Weights of a small GPT-style language model, trained from scratch on English Wikipedia.
Architecture: biases, tied embeddings.
Each number is 500 + 50 x the weight over its row's rms, rounded and kept within 0 to 999. Layers, rows and columns count from 0. Numbers have three digits each. The size before them is the row's rms in percent of the matrix's.

# layer 8 MLP up, 512x128, rms 0.224, rows 463-511, columns 0-127
100:471494493504545521469466520534563521582506535439539554506479567492506442598497561587483451475584442532534577507493523530591447557501481462479462497503560414530558431587457446459492584478453487564426537478510418537481481461456438591500534471516492519506459597527539506539544482469502540532527402579413472444417451525497490500465660379508421501484446599494493427477439464510453556451520
097:457572500554479525447454444495539530427452511518514450436618482468560453449528525513557488515567499549462589510532541612531578449450441601466495522482502440489436481475509475492596569479522489474368603504490496494447521514505562552524510456518469430553554477559491533519526567609468470487471488559430447440465525524483515505520547400496521593521509468453537426467347493465424534478406
099:399452448478539464568521498521600613520488664498477495537509601454474422477499550446517440563504478478553547509441598517510413446407519540536426506530474506463510459492463527480469528521528524571469509520537508579489446438496522514583505476558446402608417419502543504525466489533520475489495397423572491485560482469519460465458545468471560442422536584545491401502542554500530475530497
094:457394436564488515426452540454525472530594474481484476460467527478518497495423465526532437569540466501545543563492537463548556522534482631526414545503528505535570447434489580488555455520523579508451444559436504451516498431519585448511513536557475420461456517476477486493521635326529487547578435456452452547518426503443549570563507440452517443538467483471519530473422555492519442549538
093:457498566632555514492473477484440459514437557485511462521390487474486395518547526528479440444519440528511505471525506542466456469506509461500444584531545574529446502593542474571486400470512544495428606493551426521522492438569544444456406442620498576527382492574537428538517560480509440557540433477512513524460454529569545434568555512511543462493507566428518432572475514591506502498492
087:454510455474403421451533528483551508572583448522535476624449464503469613576471460521460460426470577549559497458543538447585540484536425534502498512524537519385469411469458583519476526501528459459437436595520449446494470447447520477464544492523509550453511492539566525464627554462556363493529506525527477518470488565516511533511452552459386504536461461448552561531558488424562496512527
095:545507495548525448507523553528529498523434529483607693476542467505442441426527486458515473547535531487437523526492508637566574564505524544482471505561427523485526546440444474497494629489565528387445487444562589507514526469513468490458517531548497495496442492449455516435411514532592441503431476513565512490508592476443477498447403435421525566451488572454433431528477515497516502526520
095:466443415483552532554527458528560447480451475496568500437428529544378509544553508479506494505550539480485558519513446504545459529479466524378469433533523486530458546438491492561442511444471498500576447524469458545524553549494502477554546558431519482533451521575393387594450534568467470512542439366505483482483489568495535534499513576471524563590459519388541590445475435546523493582607
098:394489487598503498456510451488599540511588523443589507462559438574476482555417494459494493488534657482513499501481457568541496440474543470500364539488471422535473551489455518458524530473608520527429481447562463505473507525480518545397448403517478525540487504520529532527516526449586518503430604550440591622556466506548547468476526502503454534509550534466485554498417497569459500475432
097:536530547533441490492531610534441586461470436431528407432525478495444443515512496501539500585528513486546621515512457511480517521570462506571551619592638499494494485423621406482550496583598433524495509492590517560524478437451493462544539546525536503448534464526471504484480497500456488493559531599509497513445518474561507486431456483519538530529490560496387513534479514546440515493631
106:473531464500529530534557425493526531397537533538643454481479399520458483531441559419528469509496548458575518456490637440457458460455571447447467554592468422547422506446527466536551540529540538466508534540538528618511495518586463501578466545541568450551466596500538527419403474497457475522487497544494515533513509562438431503480503513475579597534488550531425501490525497524490408447437
104:475444466581439462446513491432586504461520634511577557439478512493480509505438454515462408505483467575446492481492539474569520524493524575515558467590498513440534545474438546485473420480500492515428514475523541385457551515554507503492425439474524455405431547503497491492515587522443579464590497536536416475489489476515460461488578399494382524527614431474477581419544491582461429478514
097:470512514531446509531619484391500494552436501570548489547479487535522496483538487502536553542535506576432429435515527462417445499543546541447522420435522517539529434456487442513460495473484548503490375466498568479597398437528487505530523549463543622393540527487420434577514570612572481472497547405503461567546492490546489521459526467534439428495518503362433451498466504455502489467528
107:534537435543650496478439468488526521581482450490518493494544497571442461497553578520459461459418568529574465527450556521575487486499528577395436473490525438479486486563486589467443444427530502579459525496473531481385509581550426535578472628446490499447514589485488457399490515550592482440573502541490450543558519500561539553484551417532524473467420496477511463552463503546550521524448
100:470479554444514459437568534455408471401501467457464489546590418424439374544495472484527499532494422492531478587471545516503486603497485493459478501558585529539557548523506547530548454531550501463540539468504456472563450472626505498442526524522481545555514502523543441445525488508539425480558503529545404536462564423528548557368558463475586545525424566452515550572461582457441482460437
102:496410574524421487453571525537554570602439497474432501443491553476426401512558451478479537495517470523511605540424521552465467547477527504503584518437497458570538515478487539589485542428566494571503570427461425477572472417528522527563446558396522534537462498486539584558457493397535513512479541594467479479539378468495591506525504464557517445527572448462425494480475484447447516473543
099:464483493481508487453465513491471484527477463415560522374549431546468466458522563537482520533435458535409460515532519451553554469562540483522513482516563602480509494589560433454359500510532538477552480534601466537414561518579534571534586457521558468459626499535495528546439553461510502540600478481590607514468522448529505577469497484401499439493460542491426455508423521442502439465460
100:462512453514458590576518430514599560544465563435509484483512511588434408402555564480494472616506381498466569591479529538538571544498443462450531581533493521577452498497455403409465507525483573447430538555552524533518526448547553403572422503472519532479448525495433459500542517478511557467498459447501519598512449522517486468480562591539503580521499502385437495525510466512485527506541
105:563461542504531486488435552554491489436446487552436451503325452572594457515497545413496521440444476438487427408454548573441507560500446466530495595607432566470499469471540503520469507574503476391438476500496485423541510465490437535443527501538589522531443533534461538510577492526506467534523552502424464524506447515440539436572536515523459576532516469507456520526523487336523469451483
102:535528573481416509562563450592443515483516525546588456547502533566495420479547524456454483448462444486527478498527547472497392562397519550625514516556397548522437506536496508443533524506456543471505598480490539466529538472437513561549431492513526613553513458503499438508471412528544558497482589534514535578481557502465466474529502452533480602583544386501449374539486523500575442498531
102:421479568457530481505495526490456523569587459519491527542485487537431546519592561503485560510508544406493376480562572580470547464481547505566493497499479447505501510479466472624476457599461541412558452525467516575512500355490469531466443510501411464530568550478543488427500526503516454453482488479428499447525552528547546482588499443457405479538470577517505599597607514427497478426492
102:524548526540555487503541505484529502511583621490585536477513524472561461504465536415475543474531473585470519472488547490599350428565495529487528528515505479607494488475545445464552555478451592480480573450383506551498485592433481533535478489583620381492521592501509443542531551498543499558550469474468510466429548438501506475458452505497491561424521462446435445522551577414484463538477
094:575467515570464503474393504450471511459413503532444542502464501590433647499526606519521509546550517529499519438514447466474617492543514427516540455562502552487467495479519535463454539538485548500592485448506435542508477526453396525426571517374587474480552433487414427394446532517493586530539498634515462517482495430518549488448554511470436460501465460529513565469486545516491544469530
104:478513524497487537458459458577542522499528527512412488534492559493536430498611603450416561439540421503475566453438483571570487572450499484455474494493498508585514483525471443535418614511513457609550465515496580512512454508534487562481475589513535574587511513577494477542467531425343515509453569507517469522495458472516515457476459454477543478468490595419625448437539423463527529511558
095:491518547582444563533406569495492452523514471564509524528536546510478552418479439488518499508409504485527393458486606420468447571494466567569519495503547445424498431395511503495512427484535412527461516551519557417479504514509481500542527555455460436523483600591450600516578401488507409534436354525510493552546472560544522593550554446501499486515534475481556459445576513466513518503498
102:482434457619498348482588557515406538498565464479554533488407476442430511457530510566458468530561564501473393487546474548550553518529431553463494472559548431473445508555475520514397517524522455515426461514461488572539518467432451518503480477459477456520520441505594437570470456492481584563554400506509442480516545573425585540533488519497429483483514464537558476511564488484528622464537
103:569490466462503436508504443501470585433494525480472402560562500481525477518548427541448531556494524475557468537508560543501553534484462568448472449537575479603578489456505472478526497558495552569521500510462436562435505436427472651419493456531551485511477494481444508487435540481513524532412520487479389548551468465522576379465634484422481552609532478510507457556566466433590471524520
100:450491462485524517508479447488541515552507532434511511524521530584444544477497542462476529459461470528479558454454431525502484476535448486470496486465399545471422510540519505458418518465474468527498515439547453505520533589489498479477466491491558589555480479498463567501560553562485607473514579443478578534509498576629586595595564556499552465441488616509416332409492521512557563480382
101:392483520493597529559586569565524506493417446495472544454607548503471466555541492523474509523602393483430567474463524514515538537427517498527494533606546518562544467528539444500400428514507536469469525423493525512517487442388400506616505459599534511429516466533368468534478579538486561536448462468526531440515517498465537501507508524592547544545438490461483463545519588492454477507467
098:376555593559573492474522527544472500518582559501540496469411512571506527550490487503557445456514494540523447518541525559481518556495519475435472632506514373546516464584438479427440575438501503592488416400583536556548465381552425453383556489541595487489470539494513443532498533480453459526441526462464518428462524413470488476509546503585533517485494515502515527525532481474454531430528
112:439504580522453472398606474534484450568430536435575467529504522392436524526549454525580531495501434653414539444575501481480463443497434520487517523521442515513513527540466498609503503545532499531466561475384504476460497498449519531518547535553570505454463436559520441472426530434422475544498520496488474522511380477549512502548482483541494552530610430552565486443535463570576513570545
097:503523565551518471395544524474470376527532475549594492502463513549531433551588567450510454508460561485536458545468550399471450483505516571418520486455549493469592548464490515505471483562532480391432481593443538538473586454494474539579398512482468458558489532559445523506505499547602516504570472457485471389424473501553486543567446489508492478475408512454557542568509571459416520467589
103:474513465573475586494473466497563519461426517332497456481498445561417449552529510425417482551490539555406444504528472522467554491496597522565491459523532504512623452491485510472536532474466478490488467471509523481521469534436503487509424423493458545457555420378539394464622488497434454543536537514522543459468505554607572424450457479505479584462496547504546459435602496556530497499530
101:475416508482524551538478479536461504536398559510482539396580531461486517544478648514607481521553498571546497499560512483439549463479452453488600428551481558524498499559413525400518447453451388518448501537486524473492589507556460484490527570552570545508503436461438532506618523503490538428528594585479446474551474515487484587432548423516450443454535490495579507455526524459429501464511
094:492420487503533557458461545527449552510498484485557523478462465553466572495503522525502594477470460433347562495483478611448473481516534488618499386587527476520557533444488481464426484456534520529543494597489511453551442529492449469431484429495577500523467470555409554472514603420446546515467467495535494447478488460511502470582531543509561568577515483530501341420555507513585479435521
107:466546438505514451428440390565475511562505478460399437445514425475527529546597490482428517560489505485524465390496480456511524519522455532548391403538582556420470393484515455444528554502539456473559519506471505438524482418527522556453546496533450468522509470519488470459487571524522595540532463511561468426415430474580490450427544512541487494415527481526498569571532549531570364523454
096:477462484559541497503580506498523517519530620494425470517490392514472518392429509522537491498517530412510472422500527556483522487566547524439469540473542464539589529487573483517540563455508557476566580570440473513416574579546508521631527460532553527645488545548533493551576438474460481413503478506533526479486444472457637592553495506493508504530560422453452437581520564521474497517508
092:408502507484478490462497502488481575570500500379560435527468509443500471468577474509537495550424479557435451451523475518467538542478554479462540542507597494420503478439521531608488537409485448407522466548539554440453509477482407450404495529425585580502601515459463407531576477521584563486563473491500518559583499505521511542548489484594438583428517471542491480591514419487544437482561
100:541489493526540459509475509600468541559509518459580451506499440520453470445467491567503552503581477527539476535489529398610473564533552447418446500470456432556454464477452477489536558462466537491429383487488572388471519468535515497515442497530531461529578481542366571494525553572507470466472379476486442555586523485486413469574471414481517506423494517543376486520532477487582551494582
093:525545607443526514449541542536406552484577568468529572498465495534495520524459439522411472488479473618564507515535493503398543503469545558413532618481496487517505505444442455409512567512544474409560525514491508425483509434482454619467466554510467527498597509516512620489553548558528521468548506477453555504491417484572483514484516475431449473584526495417433496479529450449480434586598
099:498513524473467441466498465464509595431448525517492522508526550541441544592504570539526484472560444451580622508487554448579543488611441522507556459488484525523529562465462472608445562458464434551430489508592449429495566499533464562547407505467431519428607457511443501446493450508541550561533488433485509587591500454465501515421451567435510449462530501442479499448602550431492515450454
104:390473528441544510448419436406509462563533594502393530553574489575496531480448535510602547480469532372540493504556474565501640499484480451437397426474465594471454475517489450509512510428581460544491523503453609481514545519499458508546424538609470455509486530554467477442421478467513491438471458556530560512511544467461547493480542477565476467574490481470462530417548531473502564486488
114:566479508514464518409571533507607466527460523423610493467544540452451566483517429444492544484444522617550440517473524505427529536460437543494456474491667469483510527458526472528508489492464485501477525524530363550525521531447584461571501441464493440444474544604476436500485515588451484527420491473554464377576521526546477562517532474518517457486473427506527514425474503612496460532430
095:432460501453395547533552549482537528461439409503495566585540538446469534480416515466473567474426530486572479500561469484550460407464480496513466455566566498485519495486460425500594504570451549429496471529516474486510582450507400526527485362441512527497495446435468500488462390470510468531598623571526479547543497520548459485543574564499504432437452446458494508535572444454425566485577
100:430475486585514527445481464522534542499500573506537488390471409507530555478423424422608502557524489492500500594528438475538579481501491411542485534545462484512449542396529403530581428552482509568354556544467510521544499508493490586526557440619535525506483492535574572438541545527466520508537477497503465441518467526503483493501421540468476446478563494452440629488537540423485507423449
102:471533556509507583437626503498394479501455401502394491444513565509470480438506559525515450513503578532486511543461529579443497525552481510465561568541499482485522538527516577473527522529485598395462435443495477472435509579605571527462488481440583479546428444468547475551457474572598486436450521442512481560540399470517484617523540480511551472545571507464550518516551507467389534455473
092:445490539499470553474447474472444528459479499470561541455522453492493564494510491534469527495541526453463528498570490565547524473516466620457566521506463535486437471528493484529428474582547623449554453480475491458452475554550501388505500449472542503598520530481455456597449466597413417462531598452510516470488526556545631535499468512406449420475375577416496537514511453458482418595543
103:539478536424546535494402565507529492618492534393526563515580537464527427491528557479536479511512525603494454490498403636462595418527460527542562517538531608533491444389475446508480564512535446443542434501521455489417474528500503518470435498507496476466466570466422588489513388529449393545491465487507494466499487514508482488596486450424506529515475460488554467563529427537547549560543
100:515521522546432549551457498419505510518588558643471463480493495610556492506451495546519532458496449598556601442472506514515593480476515583469487425547437450488528499444534582439451489531550509540472513515497481524538485519497518439460495399490413482436550591547473499538518531517457464487523400588459549580483443372599476545521508464474546608484602565435519469473503494488507464443493
# layer 8 MLP down (transposed), 512x128, rms 0.247, rows 463-511, columns 0-127
106:536578458498480464500531557506560573507576503466525493481589447503562524448410393544479526494467514472452496480491507493505517452420528621547556534428608596504485484511410431523561524514540423603421621437500422516452586482520470481534491439384490442459484509538501466519631480529497508486517430472503531476423540490500479623543475560471450475470560517475493463558532472443484508552535
099:551441519481485505442482532512467453453477467553440503454605549565459524473513501504428562464473489541531592347515441506456496538554531469520570506470512501411475506530506572480433437506484417507553581548469442441536497457649474466496571480555463510548447576470528488486602558497474510464535535543512533509542524488406550463513485579472461458541495399435583525515528410472607456610533
088:543439488519528445469590434574432485503480503513540588507476548543462581482472433515442610559540518497484505441394592402495493516453497449442537519456482479517458426451508567599546436472497490518447503504569439526523536473464429477514493592587525562459521542336558529453423499523517473444491593465516445461413504496582490475528545532500525381476470541458467527502470431544534454461547
096:544540492393497528503518488462490562403398511469460456430460470571429495496499488469473475502422547541490553457600469464445480526569452487489487487468522539508444536522433396459535422573556378510499492508455524457505407607499570563497478558400495569509495482547527485471493567489594523512578523550497590496613506441461437473573519535485459495533452570435508552482490492493633519539566
084:415540537479493503457474526418540426533537516597506497565539557480454565543502531426517558511558547487410531430414564556502430453444437596506494449487464501597526503458434453450560518474498471415510458543499612568534551439492471603524457488514566414477481503520407508473501402483548479464424451542470528588418541479534397468492516486536439498501522475417491569490543614476525490504543
085:460551512456433483430451532506484562558505434501537545418473445487506434430416450484446533441460438491484593482426495514497463520542548469538547561567435479526558492588529601530462427564579550472517542521508437468476390447585524455489528466422482436568498524492482517519474533574481436462436476395460451572627582552421482450470481542495587440546515486555523461508453520542512422533449
090:520537470593486580518596475633558510516414459461529524436511500570472509435465410543504582556527479538508482623479448388502535478506474542402395540503503463506447498583478482459512547481447457582498458580430432528462501530581464487459520503583502518396505543547492439544500532390567588455501454523448491484478510505447518480554544459535453492489573517488477515495552513468503603543579
097:571485493458523458552496482460508468507473474485423542467593375500532479484409407540497579460451539520544468514497468482512500483418529471554501511571575517406504547451517540501459441419419568499532468478490564515445481543541518442479562465616468524640467579380557526460548463455601515502536544410575471520494544502523475499412570553505509426533480528611468531481511503555516437507434
106:480534516490631506504512532456468590517522540505470487497442563458435568498487553553614546508458517452488507518542604539572533466418554512514455531489496433456470418448513458471487523574481615474431493579428535497427477408537513542472507490510519537448427481446436492463516456561425529544475493533522513548492478497436613386437556455482416366500603493527472542420549505499443464473510
090:469463501513507437529505519509580390599453537492602565485536488558469486481503430429529568561483429518502487534465462511492531457458492493438493523471448564490495435520514499582513509557414624478493451524445686513516510479510542518472514431475556461519571499582565462426562469490505533463441482411563506469580481403506494472395529529440475450547410534495497568423559590530496523464510
104:544524515502497593476459397510500477633454497482487477469476499456486559533405533568442456538499535503506582468477548478468540519460626515519417479493437484479494577508510567506495508521483506520438448473424559495630488405476503570454565544514504477511472534391426460530542523491505484445462488494455476578485499445538522579551521465594437520576613480446446508410497436375591460492463
114:505502465371518438441514536500520460532585495518511438460330456526533452526449504375553526467459482512493536633464510543493499409415559539529473431411515494527531515533484603545531541525518528522421471488512481585506481488545532548475567522476485460549510508476533581506481451476538515431489520482543476606460455558521443579405506503472521558529454408504578465430565478530608489519543
096:599563524366535458498537591478500496472562448437522563509493596485518391530535660587450545469511489494521515522513458515505504556497521500431517583409464462493509512576481511606481534417569508463476513554574504499489444506464533489521490609529490468459330544423507545484556539428440464499485508525494547548517504502458510501451514503470427550488410544590498464540495462556541481451494
113:514586504510449519480603507455499489499492553524548565449523531461489534503400424647592502491490471571527545509453445491415474503509473542418453495477321537524502475539419404480559582527501479527470541510577460483518365482501501428538458422475539549441536484449516502477496478564453551473508574435484493496546562487477419439528463555546503497445562604477488494536571538529452539458526
103:549574550509550429490473434480554613565470498527503428474380594462497504614555512466487471441481562469528519521528497476499528521479532580513475454484504444496448520502553434496475508517478389568426471524452468497495518465516547451507567541560547540525529548487471524540572447436518531605578557386516449459443514494486483470571536433588506530432496501465521480466613598575426425407453
104:534485471429429476484595469455440522455474445478474537504464597461429472497416451556534512565459416475536473518551448542528523447435499548439492481526594404498557519571490452444471372411400539483349505470476503417542424454453503465507542493494527499488496480471426462482537528481456509556490568413510429572572495484490510542394486542549552520399463569537520438480536520524459564502521
094:524413491467497481506560474503482459510477483528549407539497578507537550584436470536525488472546559523529534504483485571500539561430545495562543510521532562502528519326424532463617477514428546483427438437434448493601464520434485468492455583539432485504428494458535448469486439496470475512372499472412408508474529546468519510560528526594439547571452459429548523575522488472480501606462
097:540502501489546566466456493544482527504481511530415498508575534478569460504476530457463530541568528464581412569504455467494593513372516386473453526467485556469480511549511533533387474534509587534487500434447474392509547402484507410589556530487482534431464451508549525427514436470337515474547462521563537552598508524555613550511526479444547426544465500496491526497425493519507538438480
103:506547461513488550467478525400439472499491543513466495566489529526522516405590400486571464441389543475531449578537478469442552454435474434522526560499500433562494545483588476555604501481518570456476540546477572458541552474574471489491588546513538532427445521478513496499497484413436482493552485516456405485424570559381519469477412503538404468444537481396488490608528493503464459454429
101:480524493443559535519524545544460560485434510504490494367449534481595506559459527512528523507531557508489548568427508442455418525525555469632442480491568478479534478441565485537459525516460538386432443478530475464567500554481625540436434478437478457501493520475530456423548535450574440543453405387443578539481521535480450485455429479524467500454410527473484490599407481456539505444543
105:555470470488472495548463441530505444456487588440447559479443488539584548503459455583429510522601493498498571584546472530492541501642489587544481516544406601491477509474517484613576547474559573476546465519508453450497516575516406497630451454518539538486548515538491458525519526405579510461541566553536440467418488514481441507450375475434459550435499510532504513519468488491523495526573
099:510561563618456457485468528567592550510483463502543525479508554558519436523471497491488492381543501502457548529434476471431525504545535467485484462492456428417466476482411542503420511454478537485473413527585467515541502510604435494500456456620529505432467400556553572546522585473550523470559525494541482599429458502515361549407515477466458503538463546537465588515399496555495443503516
093:509488471535382634489516426449486495514634416470489551460507458564537596399448477444456552522473632612518512442435472500434540493512552480482506504494512551526465505530566448481499502586500416481466505538505421504555537512454521474531452493454531480521507538457436532560478472446445499547503498543548457417562515502558573556542499567545527486471604481509519496645523397510470506463464
101:402561479455527543513518493437504524508484543609548515531578549556526482507463419472505577544557604512463414463484530507446562501576520512489484554514467548576519424500526461479492559435561384450501528491538545599557505432585413494598561508425402468478508605557500474457504509470446468482503550495544556480569427461513413475528507425480566522503487475418539500525454482401537457534414
090:454563430498560512474511550494525427563580441527450430364504533450535522545513477484489504406439596488541353492501514536481403502559550441518459469414439542509479494425458431586505469421522538448554458501451401518511481506557543554457528549497411505508515467527515533461449498548424536542457525477478452559542480584452484553572525489599485465419489506484526521621415461505455526483505
100:620555455414532565439536538433400389502488535538589445520499512510479546538461618512486482466529505480548453440544568437460394533506528566451462478583433481542467462415556516515512505522488540466555469469487442403485520461467461483455505526549509479526457583490487546430536605455609532428488512579503517492553424495557527512584506498542506432548473542479547505481577439409533470575473
105:425504440526569454537513547453447450485508536429562460440450448552548507507546560540459548495443432507528489421479513536469485559482532522608422400475552473513423487449565543527413548497509512484516535596509518568511531544404497518461545506386465562594564447545560541588454550544526522445490494562538494518562509423570449525595549517497498575533553528416560564487442496541488558388510
105:458539524506477539513478529529443485528508464549502517582410547522535472503479557461414506540510479516471419529456593470612466562457485509549529478492486478477515520546539467545414510488408535524440465375475565419588505618463505409504495416560523504447444488526446501582431602466517447459548464418428460473492453480470511505382510445461490587477491526590495409503558582409491516471448
101:477502473420499533327499575480524555468514514484435522475527515431602521519439477476456479520629495424482418460616415529442502527515573552514514399490421572395491487481502496407471385534501479485468530531437496601569540557531452502450538573451489479441470513505487567451527514569457467456485453505500523571486551525551545469486416509428460556483481505504548466570476504483476576511464
100:529472504507520556435491501517589653519555533455347495524520475543541541582501505546574589599476582489476518506480540544504443494481522421498434447488506555513553465533458445452523530602533550480427433513414605390451561449536525536439547584501468514446492555531502528540587573533501441460427537499573557438480473488479499515486520426448478459495472418490506514491452479506570551448474
115:520424537475505444491597371539414563537517560551558448526528528475512595485468443601423469472542474549522498504433594461559540455489474558598546455523483558555548534502553476647380547473424493474442548497466440352473467480486532473546483473520489479548440519491488524391514569503552497483557496524503469529508465475491546463488476455598399481522475445511484502531466479531487526453438
100:497425584482467510503437531539493511466486519535442402472514581521544383564515591575461477534425431467487570448547495434448520496554487538484460539549423516474564440469475484474487481458354479517553456500496594593465542538507358528480512473391469415475500428502508475563477469544552402500571491509522558425497510444486528487514491397532393463553523519490480526559483487474551444554489
094:511581411449551438556553544537593508461481450576494483497467509472491477531536492542401471470528455502443543462535559574417483492464640549537520530513554491492404584505532497520529473503534606448535473589519461506425515450575474479510515549478414391551494509524414542506445485524502532498468472522432596493494593451535422522456497614531536439525585503541436479488535543483525442469381
093:524521560487515518473527458392475498507524570504536474522438513485545419478461544550527428557539458469509473589428503540431453431466490498457464548575455491493472475502495579488497347502611526449463521469520450513528497446406506518454460478448483400481491520489481425390375475473519509519474404497579584459522582498412532516539450380487509556478579447519522473454408444528476464462429
089:518477518552492598393447468457507588497568517507550526543503496474555401405464484460541479555499480471443508513504567443571457471481511483512465539515507465489544463521495415333282496438567475501539462481550488508511446520490451454424453513440610506507454489508530551548474464521523563494515463503468480428507395511427479470549497411481459506499504529437481493461545451597555506494568
115:452540490500491507479382450539533439530490482484419518485526483517572497484418494497497544455476464441403485511499493486476395546458501614536425510535593499369492535539499488511544495495507440532471579581515486511447515574513533477553527562475459443546520601446458467520511514479620384555587538494484545467609490515432573511421507506554530465513477422489560389539497547514405487460414
102:556548531506539445448465601491445561394512510552469522533546539563559488531545448597463478532490530490511496547436472488487533438538449522419491441610447433601520435475473479463418524499566542526503539412478502511513490521467477452657490496560545516574422478571563456476519530497442553597570429509426463491500494568494557517561475586429582515526547554492480487483565600441490551485475
104:460580479504431418434494495491453588458506464463558586526560650493485580489399500455467509507593539485533480387455533563424470418524502520445586552435521508549468494473452449554511502502498464517507493498499565471489532441518471522442426496533513428501487551535498458492512516505564456505498457426554511434585485476594547449573537561490480494447378488558444519438520508465544544342507
097:462505574528552480575411491519381484487496552452420552585522475500460478482456469550461500482547474531549577475539483505439487485493528480436457431546550469464605471517518483456561532437542406573518556576495561525525511461531413475399467499653512539432515457473450462584484501458437511543453489550493487481446467594499511484475422454488497512489557551431597501448591496534480527650507
089:459485456457468486499535538475411503559530534459466546409499457483497474538538501484559513532493523463530476536495483589597461481515466519466532442484545504481506490427620463473579514488505564387477460650496491492521491537586555425443476483435445592495408396476559532465507430473436407531546392569385525519392533514430530475551476510618471517535533444484469461512521473496508518561530
094:496479393434528580472557373492482422501523502568546448579337438576517460535417586518439587538455467503476423596566449553529483470510509522503500421478490487495531437547495530440427425516577503550553502548452499549569518453479456497500601538574434557529459506494511422486534513490523485455583509543487502479551482520519572512522429385575447515474550496488485478499475486434507466531449
096:553523575427513572488583420543647478535541487546483522543511460634582401518505514442558498500497512547506433468500478446442492444477517426581526448452554410486532526539488587534509551592481460474597570524524544508549477438531462422439499502570530532447547465502503584476518446527547539552552538407430483469480456519461502446550448437571539541405470522503444539586517505535516481501451
118:531531537483534542467527503449504634504470524479494444541557568519530530489439518480474502581539597569492419448494397489474526475402561469444464576468520392553499540492534548549476463579473415626489493430489441573534557496548510495449543473512553552471493576397505422555534513466487468510493500411416389525529539535497574529457548512505475471484546574409561452501492521504447567450417
091:431449573474549444509527484512476569471578508420457483478420441477405455520636521547487435487542551373424506476511546491480448479531503550488499478462561508524531509429461438559478418559472416509365371493616501482448459555428510484523526444508487476499473498491458519552537523429514558459538519525464485376543497468445532541495450519564519520615508596516449543505466489478554551507497
096:513535504482469548501513482472433526438494512564527515549496526537438466559558442582439515467436520579465588425464487418515531496506476450478424545509504520462622433599507580435478443524539463532584474530555459504486547440478511467484481372550488435484567537506326468479494433417446470492538477498453524530530468520502511556438444508487411536420436460467496426389582517415505510485526
103:492548447523431515441540414521518508443580529503450552415462504408551453507450419463445584482502630542423517498520493450531458456499466459519577552474503504416465489534579523487464402483488552550572513496459457493462570381504530462475560506446491496633540461479485509476494478521516414483468481458415426468456504461450476609511539463559431563544619453574489432506513513429453526547484
087:579519454520489467580538532530536426572536518545553517482494528418521510503451481506506549476538539449495577464541560537583440502404509504556529480550472512489475499506427481327437515403503476439421553486464465459435583396459519510467486490447435553472453414484559504395522498549502575561555452569516422562562467551609454532511460483502488601563515425438554500486456504537493543455485
110:402519456563448516515513509467382467610464493490511566543521489510452524488379471523600493541479403467546493516547543429515549486405533441391499529497478582522535493553489499508493551552481424508492534436484498403544579464476603482491499497480495492500475522514569472473606408542491552473509401546444451499471487461553496514400483419505457485553500413622557545541414478439472493492456
100:438512563528598438441526574513528499521498503487466516481539516550413479565418614607527521522504519575446448543491502494456469429512477449438673432505511568510499424492573489504534489448497544456486508489533580542445554482509429472501497466479504582487543397510459581529452463573429500474565406516400566474495485598522521415459495493525549525466519546529480467384439442494512488480450